Weights of a small GPT-style language model, trained from scratch on English Wikipedia.
Size: 20 layers, vocabulary 8192.
Architecture: RMSNorm before each block, rotary positions, no biases in attention or MLP, attention and MLP in parallel.
Each number is 128 + 32 x the weight over its row's rms, rounded and kept within 0 to 255. Layers, rows and columns count from 0. Numbers have three digits each. The size before them is the row's rms in percent of the matrix's.

# layer 8 MLP gate, 704x256, rms 0.0502, rows 132-150, columns 0-255
140:089157120105147166161148108158184105114129127162121129135119138157083159136145156137117122124154119097111142130098127185092128074054081150104164167113147156075151129100073111094169178167083127062177092103117157103123132169114134053081121161181133183069141088122106055158167121125120121168170135123097139105132166125156120081103110102124119109134146180132158130148107144125133127095114124060134113107159128111117137090093114129102096086156089073103160140135177114112078116153106200189140095146154100072124066182168105118146107104067101112125216100131110141124109119155094145076151137142068095087150195179074124122080126138165154138070131090082118108149098138135058086151155056135086120105135126154171113118153122146133035084099156116094120126148160088154098098118107068
033:120150112132130122089151140122094124123148191137100151116107099108124199149151142119076136140107140098123100094122136139122155092073104143157117170126079086094134116131110132154121131180136130054117115116135053133116108150116172189070124118201102040125115122127144099124119155114103085129130161185142137116197091125120127126118128136115120095136142126157134142129122142088111093114173136132123128146085143105123096090118127120120107143146111123099077097138066180174115101130122117154165099095072132139135120133128123144144170115132147188109122112116094135067089123139129143109158112156085152137120157109211125144140111102100140078221133107141106220176139133188111126121115067127185102123146157128124104136124079145139128154099187087115255158177184172255138174113140084
034:106191153094121130077104096163152131117126148167095150123132120133144238135152121101154131189102132145173120115161157152129180128148117118136112100107187121098131105167193174191145151099124140175174127100114122124121140063160118146079138214146163120142132096117129117118167134143112116058078123117134112125071111144155084118124088116204158122155152121105090110154136145128161077102135094172147131114112148097136127144109154111108126112054114194134000179183100137131109095131122122151137099148132131119119114153108143130114129105089168065144145136134167106094114136120108100100118125171083112165123223134154135104114146139075141118189171103143164198133118101154077116132149093139114194140151125140113145130146069116105103143125251088147125113158112075102137168151179126
090:130181101154148139114133138145105123170136118074090119115158155096067184143111113132110093176110137099130151090107095151078117163160142110138134087134099192185157150164166100135112145178128138156103154121135102093107156129174089038108106115073150114156156116177154090103139122152167149179126091106102074154070153140115204118138130174107144136140116152143116068139141154161165157152196101127139112136107127155158170156135125138153123157095123165095216120176138105142156155134156131176163132124092146154180168090128114165144101107130096121134151144138101098096124141148150121099163127088162105158125152065177116115166116152112188103152132115116094084140042081152132121149137087220091154127101105144144127130181091131229166197140099087140165197129022108176138111104160140
030:103135174131133196121097082108125095133125136156154158110155184101128089108096147126139116139083127121120110121111119125186145158122101105171131169143160121172109174166084193153102114174132117119126100085154035165160135168221113081042124130200123191120138113141183103115078099118106142175111131106090114118085132129124214120147118149118169099127128129183140128080154168120161182119141117143115105202123113093141150096149178169119106088111116136087099161196159113109121115150093135091144147122109096165182186145116124190112146071186123147114111177140152138091128174127116095082114154114099144148128159167116131138141132126166087168094186178121068181140120150113138103111125151109141121114196130206094124156173124137160122112161136121123162143103146104036112037101109154
067:100118089145122082160147153145045123138136100166126097147128110164120090112111145099151141153090132130179179153090148109107124078127158162117087137153096076120188129162100121108224130132069077130171098132111150134157144143100110077142102125092099159117158094082118072076063201123114100183171145116163156133186140102181087148125144102113122129146126139137117151174136124139104174126203126040125109175120110107091138180076130155096160099127105135141111161110134010139119122091174095067146102157175127091153173094094103126087189150164121121097082085148094115156151141168122157116074112119151137151110181113108123109150122130215088136148172089110101151087111145153100155073115102061112101173074131180180132123140131151132127080113155125148138125126175128178130127111128100
160:157132140129135075120156110110105145124084142161127165084076114119110125130166117181119097082082156110184152189112124054116126122137084115096062137097110129126136145147122152154098119163129132169153115134131111123131109112063157156086074135162140107161173133124114184124070161130093107142099196124153212179134115139090062097183153177068093113134104128121120180143168116106108055155152184144118168192116109178122109169143087117243158120098143172152156126124122152146133142099110122119146130126157107056142127124142119107140155046154120147190096138120143132091165173078152119113101089086126134112074044072126152113130166147087095133123121135171103141086167134149160130106072109142088145154100139100134156108147136108104071135176128165120089048112125149206140086128139156
202:191100163133110108095112077122128116219167132120152087102094111143144131099113040129165152141161181089122107136110068141090150117060142134117120122119144159073080121111180084152109103158165144180118118115193168115086122144172154131118181125130202152092062121105113067134155097154116142155115115117130147148132106158154137091101065150106145113110126136137109135111156133078159218143123143128108183094098137101141138147125115165134123108159159086135087114108095107133095167111102123220162138037111125173099115179074129136124099125095110155091153130140189115053178143144147133144147153055126181127106143134168132162145075120112123166117075136161083165086148092152143151129143108109154121088101087146147098206130066143144119141063165141188160088089149128116084118156098141
062:152107152161116125093081122148147072146121118133136111137131112140116186152120136085127144175118146128120077107141147043107180130133149144152161116109142138076090097158168107160099092165171175189105160177078096095110130098076139146081136056106154142149098146114166108127102189117085129195058142142127163130128134179138083152179152107109128149134103128169127118157138134110119146205221155126154099167118108099142083154126135151147160117140122118108038163000097087126150120132166129060137123146121127109126124075079120138090088105123127094089131115144105089158139098131100121176098130088114062138139173107103099100162119112172086149078146081133159118150115106132186164136109145110155196168136128195112137115122130087131122106146165072120057106120134158056110095116161167
033:127105155135140199173075053112103166105117099136177106145153179110091138138124148047113105150198138130128102102128103123111114134145096162093098161081125118182087137104183159148107089116136190111103134114103077133107097090139110139206132087143157118130111161069153145138115081123168130146116124084106093118134180170070110153154112202098126162111132129123127158122162131145162252146132141135143149128114118142122140105118172110143131159102105140043213138046136087097155156146130149103117141109068142067165140148118117127146121098170144156122115098147112173161145134152126126153097101137139121164139039127148149142159162119165133167160105165114129089073159182106131122141122176105140179153124141114122094092120157127201106102037146124082119092078142132206142067138144140
097:187095088083127140116134146082163140126126070095086153141148106103137103140132151185091136074178083114147082108169150171108109064138159128099095118111200177163129134103170086158123139085198151125118117102151157106150164144185133156108155141149110111158128111135164192137140130154118205132092135103123154116123120193096138087136163109149145157139185111167096172147135146105165123077080137161138144121179186103133103126186077119128101208162135135181142130129080078119144117136126117209087128154121079112174099073103145130163122052140121170137091157148175135050119110130054116165121114120138101114120072118097163161117143114106091154156049162145108152114202129107185113165101169121075126161154126099114148125122143118114183112058125151096137140103082126120170118126196138
135:211121145117189100146137147055095126160098146106152142150133144133105127096129105167156123133115141129084063144098118100184091121136107048146139158137179158118113182184127145163134153139188161142154108136098045133119132113195181140085164167118101139097111190181143156101161174119119152087085116093113194119061120143066109105154112129093133146090155149086113106167083092154133067136140072125138121119135157160105133071146137147075114150174161158175096106131150142134166143118063122152142128092139152173115071145120153119176109118135167109188156118127129145135118128162135122124173061102138121124064130087134161133117116130098162135105139126094114208042145155138096129140092135082169122173121097048138146128105138111100123180149156159074096165134079103042157144119144177
097:181102076136104148104103153144142097126140092110154143129119107115143126113085104077170129113140103096121077160062089128095176152151172125117177112130127123095083144168155144092124155135114142149095114112136068122138150100131123150169135128126128137111127139087170146087180169094092148158093087134193091176060094108104148110142097127078118161141102077164153157164138103164169082158195121104099103099090111146156135141148100102075139150104129140115155066075170167141163115138138098200187101137224134103106113118091162113143138143122171255114128146160087156116125121112083108126134098166145116136135115153149139103116127089107085201061120157118095215191172181117146140143126082170098128153109155114154077134088164114131117166121152094154165111162176096201122164135161163
135:137137075164127118145149129055141160120107114127140201114200110073071181109174125174135139086170111094152104156142083081090125120128066161103124142146127116145104155135145146156087114095113189120110100111145097126158101171166170136156139139081114151117103131151141092149185111080146101124072110124108188106080162156130162132124167155145163107075136137105123102151137112123170078183130092175130115139105245158158159105143177038143112164102124120070139113103122109111148152133160084073107115085173091161128097076160154121149188108154114128154091148155123141142120175173170136118091158181122140147119118149134095107094169091086099170148113130152069066160141065099145168125059153104159110104197142060102163153164182140089112120094146136131139148102149080133149075136107133
142:108121108130093177100153156101080142151134149185132115121157090102099112103150094108079121162094103119106089065108112154160114111061123160088081196110109153150147115136195146152133076161124149195141106157178081100137160117081139106133119130126131118168176111104147138117090149114124102154059110122129075155147111185172085188162218154135102147163149138119098147073130147142111177124192135117074110088107102123130123134059110125111147100092107122178205086161146102205098090163177104074152129086157189099181128154100118134133142163140152086144139090163045140130128105066124162093154134112106128166072169114117111101171165101125094128108136135142174173130141168135130166161137170080123132125174162110188124115128186103215115093129123064118090154108121128168129118118141152
029:168132133113124154149161145116136130135105125097170144097121149148134108096092143081183113082147115135097125091087109115121079134087110137135141155117102136148140139146088143144157091154100104147148107102110175149130124155177115165080121228238147205112084173154099149121163147158099132184106123129190151130137112138114128121176096099138116165166110078124155169144103144166140042190153139128134120102157136124095104142160118125114159124110162117143136082214164177125106156100074082099138109145133111117092113095164148120160139100161116099118070140138141122201141105108042118121178118103183112079162100171138112096091115115117142219134160137136157160084196122108121150133102039118098037110106090101127116148138136120131150111176074151142026114083168100099121104151138120
025:119172108088103110122163071136090097098139091136117157102108151133111103122122133134110097034107125111144090151128146139084095108128117153145084091119097143092157177150141094092123140168085125122124101152122182149082155119074189130172116180187138110150092152036120100150124141131132114148134156132192146155182076112129134119106179142142086191139156066137159144150122132097131108140136112129159161105091104135125113167074131096164151121069147119119000089163132140082132077087163082101139083086170124146128136139105119119137135194051139209100147114137111117091148087127097144155130127115131096154121131103097094139122104145134065128095170152109130171108108162186063108140124114145124112159135116122183103107126118151135118080105131166136041159059217112090098204126130113
028:138141168130114144121109149168152094152135102133120099139124107105132120125117144139124123180064128114136128118145122128149156105157125130091087129152180102207094098134128135140093112119123138145099137141154093179124106099085146163142130112113115160138083109109115100146137091155131135181099162113160111150151125126101155103118126092156157103110103162191120118128105064120116093120139149071149146145119128131158132158122115063093122161138133160194108068074122189156160103151127149176141122135112148131122128138150124126126150132174108110148145155131091132154119081153160121145148171143136150137105120131146160102119142131131138112255111136149157163140113105116111102149125111128161089128124156116149145209107125137121113130131082083159255141171130097115134168134128132
032:131142168147151121106130146203162149128144120111113165111196104148128130147110162182118121076219075158113159157148113141120149144108110192113108126106153092164157115116144187092113120105112125067109169175092113077145119119145178085190136115116130148098124157120108152150125190104119145140129115112199114108154164120124101119116089103168144151132172159114123117144078057132103151091125142081147128058154124107112143140061124147104137099157157134110194148093138129082149114136129120150135128160133162138136114130077139053212158115095160038203110096115148113106154120132100124126139168127166108120077153122076112117102107134121093077086097166092137159105146102122173182141130245157161113155164090073131127129108114137118140165053125142093118117113104123005132169153111086
# layer 8 MLP up, 704x256, rms 0.0468, rows 132-149, columns 0-255
127:054174128157142070113108156164103082153147146131132138168186212124104090114148155169104167107113146134160123159159117184142139156123105143152206117117073108081101109133074145121115152148091073079130098054166121139158140108144202138144165148164137143115181120146092115114177155127126122110115153138161114150102179137145142102125107144126115067085141204127117146137124113129104144082150127192124114115209125146101130122176099184136023193129242141093130106144169131140126119085109212112124093125173134134122186173144122139156119125134117126144117079133177159140136141154137168112129092094098106195112122139071109160137155120055141105172164086116095129112123137130141115099165093180111177174159125082162132091121139116115123167131193100109136103110100075132134164110154096
028:168140121102136079105109145086096115147116072138134132128096141079054121104126122200123143151120133136112087104090120157134115110155138150118139102112082162171142120106130171127123140117156139074103067108086096098128136125107131153108116119153114103087135117135186170116190133122108124170093108166140145133140118120113184159105153174081161134119144125131145118098123145135102085133174149145136125165127163165104123126097121100081186119168147134084146187176118187172122137162156116108135134104128126114101105022135135140124111061063111141117135175121151145141159059127128114198111103123165180123116000136178086197107137104167112109205106159113179127070124118117222087112133119127093086137082090099123166169153148144178091140123175130184128169136163110226118148081084139
041:182177112129137193160110112114139131110147135122075075153160138144135073138149146169108116115076111126166129134160155170093112140155169173154115111119161134130063102151107195162189150124147112154062134181109127121109103117189158185201099134113097051123152073170092162149175111123136132132139134114111125153169189160137104109149104137084105111123132141175140083123131079079146078080114113095130143113091136106109128114098165072133129127131121120181164114132111059151150145116128138188178120151119174166177111129108116116100077090111108214158107164147118134119124101151144124170075148102114205173136068121187151181094146136161154124224119128136118172105188151126092165100166114173140199106129155129114151139140166162094085123195172105079126136171089142118148182148146157
090:089122161137141106130140162115132154161130161176132140175151179113163102133111127036085147128097153143089101106112072117178127193097147131137084136070095125149156037143111122073190086145116110133102148136176089174174112161092161133123098162100126153160162131132138143085174089131091122110145127162165040152086120121189090206117165148135098126126160092161120149125092107119109122155176143115138154204106124111124127108146129129134128118084110176078198060126156130125112129103186100113129108090115156157139126126146122150150153188107134107118187113158078114134120097085125115097136120080049092106133160097158104080076130090080147071140075128078136107120155134146128124111161185067141122146084153181140117137118120121152109114173190114165070138094090123021102144109110129
031:111094086113132091105124165172088131138140115143105126161158118078112118120127114127179134165138119101149167138123077095081131156120144131154097182114134124053134077134090156154102104041117128189147071122100097137165151148134154167133116117135157136088138107077112136153131152141138113132125104124142174139164114137132098135172149135140113072092133150092116103117171174133100076087145151092113115114143109156148133139109155180152154124160135088170182149051174123119137162122127166122144162132163168090186173108066130152141104120181133114092139123115080089127111166165146142125157063107107108135135089104112147125146153120161167113000147101121108026131105148032114117150115222164124128120147137140111130111135122134171121124101103186124127161040137093060135158138135147
078:140092140102127141134076103108179142086116107170120086162126119131136132112121164115160164090140110139173167122157128084149132087112152115126131126137121132016064168144139099091129156148091131074101150108159155148149158101125088126198154184114137089106103068139143086108159069119154129154109115125160131109118105085118201140088118094167081175196148141111129113124146133148122095069111107098140112086150108070142144126162099082167135103129152121122180106136165066148106056125102157132122145217097130062112168192143143151122188159106141065128143088128126118084134174137158122115172136148113145179125165155136125105111128129156217109198173105133225138083134118075130119049130134148136171123125152116167106097122147130141138059121139098091056129072087110134089171118099131
127:118130154119126064112175134071141126143142153123059212106132083144172071121176102113160090146126144148170140148101135113120133131179125171106132101077079090120166184141122099124063088159111143166146121125121078150065141112102177127111077137145139132140146135095123159143091123120076158034128121095140131161095129102069113074104118181106134089177157156146119156169100138139167120168125100138127136119119065208120123164115138102161106138114219173194194133159134153147135093122112118167199174105175105108150132139116146122155104081110090175153122178097138156083142111114179099098100042143144128078085106093114124152173183138118124181168104137157145121053148099133145144172061081110095168147132119159122137148088120089123130172137179127132130088083123153176109121164137132
196:104110087108120116142130142124078079122106105113143085158137159140198145106130122173094108129098183081075172133154138100123141098192139119118151127127114126206156137149070153186154125168116070078144135167097132141150098171111149117149062151138109129157188145176136148163139126107179131107116166128130135115105131182143157152138124144175177149068120135124135127115105127142111096127215149194133113133102096211171130138112115110109183164132136129210121187134144154117151120129137137080145136158163109132129165126178138121145171143142099123063064101125126127184116106125090138084090120184112060102138088132193148146132135129131196100112140174162118074144112097035110057170107130159089080189110176131077164156164105139088105151110087118079069155117135074145142193120116141
062:179101136126126166122111094107165135161077138103173083099119133114110146152163128223163140056222116106139112100128110109154111100111108139142136146132170187121101102146124138125102150155149079187126138157167098086120080093183160135206141147020158163109113164169119117123149111172138164157124114138145096138099127148093238100123128089123174215159128146152126158139100129122144139134109135115161147131095113113108094086118103161145172147112116106093118120127152125170137146206129146176119118121039073135126103125122166108098192133131132139161120075107165195146143129107154162132168103141134129108158122143120141160174105136121155193156127100161146185127139155104150139122152129143141173161136073097079128104113133114096164126100145139084078073035157126049124199136129112
037:104166160079143116109110136123171162138135122126107110140126144150107120124113097134103134045156172154099044147116097110130130211168145083154169116157210119108137104135103147119087127145127133137172172111149098108124133114121116159123109132034148106122115168187130165113110163105130120062131095157130167088180145112157116111128114151085162035080151159141136148139134106118104148088097095084116139163117146141112108118165144052125145137087117135125201072187091111135136135139117129153163150140087141070087133154133108133116126029181136086138075162116142110132061142121075121095126099185156152134152161151078121141126165119105209140125135163136175161104124137149116131130142097106069066057115109108114106136125082165115102160184134170173058166153117080157174208153155103
102:140134098105131100112120148101148134138140110151124118143157046133120152152173142147122113139101102145155186177128099158116128166100055097130159122136151096170182097108131099152109172108137121102112175143120075120122135173137124190047143176134146082112112139098119128146066113119176108184118161146113085107163087118167107135181156084133083085100132147181154082110121122135106116090156099108176163159109131126184133137094098103140123064179112090094121149149127182142133115111104153008143073108114155144144176086158110125123067064084121055179183143144114071133121163156160116131172145068119178146099135123163112133138102107166114089066093150128182165087086157105043099053153129154109072134176154115143133158141124164160161126130128091113174157096089117156128153088084129
137:105125103104104219076093075133121159121151099113070129119125062176124169145124143182146129179106164127122097179100156064113185162148124132086153154104133088122077093107139090176109115124132077147134161076117153113116114136125120042085116106118136090135142115088092178186076134089077066164107129103117082088118058109124115165159124097137109148088157150151111069142152181131118109125147140068148139180100088107153094144149111092130177083110108162130123130138160173114116078144141119060082123125087137154124158153123105123101155113136140108107129139146096119116166085099193121166126138103170132125106150109185127144150103097149129105060128161121172123147102149185161072116118118057095046157197106132142111108135155114154122056087148092115059080076122165139128193107104123
099:091081143128120183121080137104129210073103119129137065154161159145097121129109145164182179135118098181084132104146138091082161129164111164150121149158123167127102100075182164091084116118155175005166117180103102159119101156185128122127181160121102090160146126083119135126098137127087131145139168086116084117102095126128172098145093093128087165102150151107123114112153172144195141178093119132139108129121156080108142122186125115111083110139095080143147211127116086100092139076111095109164152158153174076186123164132129144102199103113180125160168139103198166129162119146165086144110153153151138135117179131086193160115165139146080112176103103138182117157156156101157184130134122146131089152170138077108163101125159133155091106078094136086076159111128116159122162079130126
140:120144166148116108178146112137144072103146130118088159076135084125116116101145173144088111099072155142191124116140159211144117110111148127170119183168083109122144161122061110187110071112125174169100083148162089110156115167083187076065132097122119081120135101120118117132207140142134132111098096176090111113122147163103229146133093105086160147110184114116153072164098105147127133161067138147165119089090180092119171119127114173056151168144178127116151143206201084148155157113156201150099170112131098186171092113078142134134134079109176126165139113093131094124106149109081122092122139118130099115083122144199164127161144120125168140127100134099109094123114128121141068186121146147143137079182118098119107107103087162145131143113120147074121087118121099068145111146157090
139:094127116177108158118146204175119139089107135123133066197089093155154101130161112154154129119076114187140147185094137139147099105114129196146154226171113106136138097110042182168128125136135116107167114133157120090132165148121118120130096148060087104083137121148175109150146134112162063177127082161144154105168119169150148154120151145139116171159125135062150233111116122082103107075152142122107112101142094088104107146075134137073117133132111118179141079107101114150079127167119167186091115156147125078136087165147100138101092114166129198116106133129122129145124198175103177137176144135105113167141127158106097150181100112164054159112136117135139148170146199116100150091151091128153142152146181170165121114172176138148089095108151170119051085109135141098132080148129122
027:116099079129130132110141123163113110117119119107136112078056164110058103127138123119108108147072130109085110102125136141135130103162086091143103131148067128202174155090049110181148135177113133192105138113139059061131134146122088115135121142097091172126171139095147180117099145154134152058152137164097068158161128152125129183095139114099110155147104117094100085151137172082131078151197135141117132126152122142174086105094101175115074141104148173093255062137160147096186127112120114133133125176166124133127116112081114173128117110078138082099147084131124098196141110110131121125127134169126124116143064118055096160145121098115115115172090159123098088129099115103117145123168175112142166157170120165177152114136141139129122137161144142160161131151092090051172049100178165
027:170129094112140085129104200141106091167122130144149096121118124147089112129148164167129079159154138166143141152109111145113129169114143168118162093125174051108153169163132203187196121124130102121154070157123113061125132115111144074152109000126134146119150108177096124106135129093095138118104115159143142153154136144118119103141135081167074124133140143130105163143128102142156139145128134156137124147133132116082151158119102039087165147121122111183008138117146123137087117144139073165076097120124152117127146075072142142050177133150119163121150156116118114161169101134162131141153103124137145138161139127152151121125130115144091150255101142151161064121103144101174119099117126134107100116138146129125133126148130163187123118086153112164104105086107111122127177129135128
026:126124141186134142139139130081115068123132119106136097130070135101103149112084109097138137069113151117125094102112124103124096099150168097159163138182147129135122106150055090191152139089117127107119116063132096117118155116127100157083124171204111144149109200087139139169121117191131105059164142166148169117068112140124120105119135159054170142149096111096135093118156078096140132167131136126118111134120133134149103116101137206193111084100160159132224170203097153079121169136125118125175127102136134186157089173151107109090104103118116136104136146151129174135140095093151148145110108132122108144186067109144130152107120119159115133225120149137100126163100166125050123131123060118108090111113118159101150160146134163094102122207085152118149136088129119000148103113139133
# layer 8 MLP down (transposed), 704x256, rms 0.044, rows 132-149, columns 0-255
128:080136149096132109126081131156076098118171100110154138142143171101127127126134087178133189090122183165109154132125099174102139148173106151111182134131064150105116141118145095082105181093160096141141135110116116098140134125130119110112255139160120146108149126111084153137172135102129138131147168122160128158090175137124128121099130162140125120087117160144076158140128084160132180110123108191115133139181132129149113134157106131137039186123197164105098112149136099232139161084128171110092116135179136092130113143180106019190045141137112148134095030161175128112140148138148160121146142181095121218160121118141133140114160087082136096127188121132134158135124142196106127096140127162113116121122120088214140097184133134137148127125152127132125094153126092130114127207119102
023:149134150106120130146072188122148142167094161175142137083145093132098146090052101153120151073152109154145092121167104100171117154154215132097139124056173112129076091139114130136176157133136117200121123142108159126058132135138153154167159123099143146087110128152102115135137117144114125135140136139133143121130111149194120135109029065071142125074135129174201153070109105141097096084184137109081049142127126084163133164123112154088177134114152142116090081083169110157105128130147096112064143120156143095169123102097213100081145097106151168148133162058132122184166101095118155133138173166072154187138126107144123130106105113146107079141077126151159147112076110090087128075118107190153066139095134167145150078085116100132148146140140151084079099124138121119127158064105103
028:143166055121151123106094157183104113155126153102133095092088107146119125133171146157136171125104130146147070104084063115117154138180166155181119049114112115142163133083090151205083152094099174094139136138119145139130104126127095121128116158063173090125151103175221117123172081096075122111137149179127098195077150111200149119132106132116111109116132138108104078140112124130156077130127095113108127135142100152148102155137148160148128128117157122142108177122110134140165098154109090169132154149085163156151140098113119155091165070160124092075159113115142150100111099143070124088130179199112149079100061152115091117110115153150144145182080099216059092179099124147136161135109083112119102113156150147159122089092071121140064089154146139167061137060076119071181166111111129
080:085118050132087142105161080210144142122151171098132130097123024143142122094141111075125179153068128077138141097094097194191142160121121135119111109107097137117080121061150189142131142144163116081084101103139099177176122146146216127103115161115129148127132123107136142150059151112091124229114106171101163125115149084172085146135149167079149139106104096148116152138081111103132114148104125129074100116130086145107097103121119155151144126083220090109119152165162111182171105172138152120122120132120153144084120118132104077135155088080147126125131126110114151142165110112195151099088189102144114181160216144121127136114134152155114107129137198137145164159103100117160123136086124133182120158129191119152121147125148160113127178187138138108151165073137130064172169145142077
024:124188152121125074175165155159124203110102136148088142136109127099098110091131132150187154140082183170112118191061114165119145143110082154148106129099174127129082159089123089108161115160174126149132136136146150147177128102136119127127119078166167129101144119105114104091132098125116096110123132085116121149144144151191105180132055086169053154167107148132132122154115054137159115130141121131155193097099167091133202137052081102149084104095193063117148067172127118172128118133132098110158146141148082158149134165108052158119135154135108066076090142076129152119107126127190127101092193162111153090115092089104130133130154130103067102167110145062167072144150118102155145087100125151127102143169096098138118064128082119110136106101179165118135172121096029156132147140120122
063:149152127137113147176127140116096132128065140126113102090148096139155107081150170122106179077125128117192170152104183080164139089178192126133095179141110175084125128181130161159127128173130130105144141161136118192176084136083083108120121141188151114163088087171133100102121147052178128117118106145120122089072119124140183151080158125149159185169114165075084103115136113159205066099083074135102088142163011124147147127153104115090117126167114121090094147152125086092131149117121141143100102121121123105151159148126222146156201156118157070118105079148166108132177182141117193088070104131164126123102122134071176118101181136133137162114149145111124105133132074095079130134115115098131139131141107138067112078133099140100185111100149095112115126139148093156130161077086148
141:151126068112093113061127110130134140132111136139073116123160138130177103113097093134187129131139096154116119110152178141112129124102141147189170142149070129123115141080155110112117198149145144092119157051108168114178124099123113100158137109154171128096096103138181117146184123154164200137130105123113090133133145160161162112114111118169166117161136137130119134182093094163159122124085096137150140109164077152156099086143090128032082158110161100189167134150114137003146150090157108155106149144130126117156094143127255137161108170119215170130154121107147148192125094138158114155141139163147091111156162137135103114122120167111142141133107131087142141174138143111143127163148141135143121099105166131083121124050099125127186149093147095143142161140138156121148141083087104
204:134158138104132119102170090165123120134150167098118202091134112157082096113148133085095125150163049196205087140091120167095122159079152109135135178198165108118083142077155109094110131067142157161136119146174107078103150099139139118090117106129178078113082125071098103111126133142084150122159133156134127138153126071137106111157146114112173097163110117106136109167132130162085163130095129111144109101147180103079096117127160135150118076117052105102173100121116119209137117134126137104100161092094162136144137137073127082085098068097157122164137180130101161075157108098125127149165104117148154177148139174048139116145099122139079147096140089084165152060113105167150176127161071081145147090142048090156143133075128103176157110184103143169172131135105149105081074198133136
048:159143156135155157139137169155139149081139162109159103156134116058193129052075169176076107165072135115128161173161149172096162160067127138044106092157137149093113148136138135125148122118136113122074153171154106163139112105117165085160120152183085120128144085140182122065173129130194135097146126079117109086141071165044129131138131142088154136105159151125118119116181132144096078099051145140141122120197108132150125160146050124182119141132197108071153076197101139130117137133115139090102112100090124148132128137096061156052090202130098100119094186118141106112148113155097130103171127112114143082146043125152173132140117141133096106082123098119166105116167075119102114116109123172157092138133137074141135114129178135105152161131085116125143157154127101140094132133075065
026:130151142145139099156146136091119111161142090074123138137168156099121143171117156121047164102068041125185144159153144103076066115097195126125138109172150100103207152095139140146171118133135118085106198097125113129161166151108151115140123131128156105108066120171097120181106153102107119179143114131162125126093116128156147175118123124082108173075120132101174167064121112071150123183131148133140150138159096126142119145119119163189123114129093160126107127113121155131109059124185123169064123157121190143090105181092099201123162121062118105127138143118107162072191162148121100174132094181092175073143085148126143169138091147130121137141118128099152146176106107155104064175137162086141156200145121148133180106100119096090086131125101143084127205177124160131126098219134111
099:105117069121094125077128163150137105098100064149137088202098123116177141127116112125099097175114082176117147147137064193110101203111082108121081086139138178180124104122162130125098157119179062054119131138116173118119117136174086127109155181113051081148114170152174126172114082151125139134102122184117172067199125118067102106135140148131109145110160090146087190157157120161132146095136096088152104093141169105155120140079086104100095150154091078151105196091113132163133115109121194120136130133083142116096130145149097095123081114135070135119152159142162173094109075118076127176135139129081134152102105109111090140147109098125166120065133163101177135154166143109136100111122141113093120094135172166143153138125167111068100109114200123135119110082102080125078098212158153
145:121148150094168134092099125147137128123095178095153095129131096125156077138069137121086126146118129149158133174095129113152162122127116125124172185114174094107087113081126139141137126151124142101183168132042090093143156158178164085101139201132104099054122152195129137136142080145228121087159115135032131105136162122254115183144096110091119103106136107118130134114178114130157093154135083141142155097100122113144120136094100143126102147070184096122137149092126095122146095142139193116140117191137131170145151159094173187068114118083176153141160076084149134159100093173135104068147141079088120154168119127118125137109060139138093148063140139136114162127163146118118149105149142117100138092072090141166153050101136113112043124101132127125132165109123135112158120164074161
101:134103108132074138148080107165136088100123084116080119126105132133122079128095126084126121173167142072130094147114076150139189123151132142104124136119148117117092147158105127117115147137138189107154157129121077047152118087099127143148144083119145135071125196078171147062158137073124104178140089146167064126035114071049104136142097154055107164110176118108192148129149089115163109156173082078135093128096089125098138122137139086036095142109138110096127083082132141179185102133138101132145109125199115142099118125098103082143149134091188200106137122109081116124136136117110100120106094150092089140109085105118141087125168081093107130065105147099122128175143176144120112127163129206108171134071108089080070138117164131126115118151133079196143119165157135156104104116148086
147:137186115142117132105147100071162095145184134107102164135154110120094163096147108099136105158152157097166062125096087106147193169097112151137106137114107145110115187156086096134113125135098161117052146126164120066082104141185173135136070142155143129077179159163106107087117151139161117173145126163141147069078149147180126137121125092103166119150131050126113127255094113106089153136105125129168115062109130151149094126114130146105102164089088095120171099099084117133140143086144119109107147152097143156145109095152217115154145137130145138125169152117163157111138148152135126099115120129106098106126122130151080178140100109126160207139039146156146096083109152114175186171107193117147154102116138096149134079089074112126214170163197128103116135106129108071120146082119132
145:127139173106134109122127201096115143082097132090154101118166121126141093154156167189107114082177122120116134149168143118156061111122152190152134145150102111078182083127145162149124198114115161125143126121131120106112146146113180116114127126124139110098169084123107136173147135156135162094151100181106104153097183103180167073150119116149053170135142141057125146159146189141069119136157119126097168163129131071149178156141137138125121094163127109132098069192119113102068128158104128094091116175103165097179190114138145142091068103172126130086087093071109184133155168148097161135144082173166193127157159140152147165106173160173128186093157045162169133110174139158131143116169102193143112082126117141146141091104196151153121086110099120049137087078150157136091173112155133
021:109088152120132085141086143129144135116068163148113111129077182134146134096162123100155143112160139069104129132118087052126199130169138095160123133131141118104165164123182154165179087159123146170105170111117118118121178167123193092106094102107068164176130084076092099158075173139096111147143129160155095142116075099129154058110143075174133131159161122142087157151109142155060110099095148152147146143200155072133114187129118137117105102174136112149177080135138150059146148106133129123084114100135117150080138117185180196123110093133125119085124101121138110147167117147138113093177141138156156136099167156150105097159201168088114068098104125158101098140154138099090086147119123129146154208127140150108187105130142132142199097134120053095161111128111096194103105230089118
020:132109115075142062166154155108121157117084101148177102117172147126088119163174130127147117164158102091141147073197194133136187137148143082135143149144085118155131151056144160142123104162107076152123149176125085107109177116133115127103144126142123130138134095168171143104136096130106126159132125167085115084149160062140110128086152121090129126087210104167192100184109202171164106113116099134086172124160027163138101150110122169111179172110168093117126137169151104130134169094131120133066145124143134193126081134086166119095098153083142167096161082118165141059089118110160152145112190183166118161128112168139146106122137141113101158101131172084087114105117135134178155135154088079151129087050093105114113162140158133198167137148169154116162146114217099154143142090100145
019:135147134115161083138177125118126108128091088128137127080120144123103102066104117006138100098113165157146095093179152123084138118100132155168113104141050147146155163132144120079146110108169080110145185111095106147103114124098086098161149171137125240161126168131115123190142119178130159136138115141119120133128136172135125112104137174099090124092176104162160097116181060154100120140122125158100167156158129136183146150136143140107072096090128114151126136110171106149125101143109108087118106155170133136155075079144149134126127112161119073129071110150099155119030174141078078157175141101157093157124079157083118146155156118124138159111197125157101096103158180123071029077155088090165110130128109129102121117181202048160120156167154152116127123080146112109129146158100101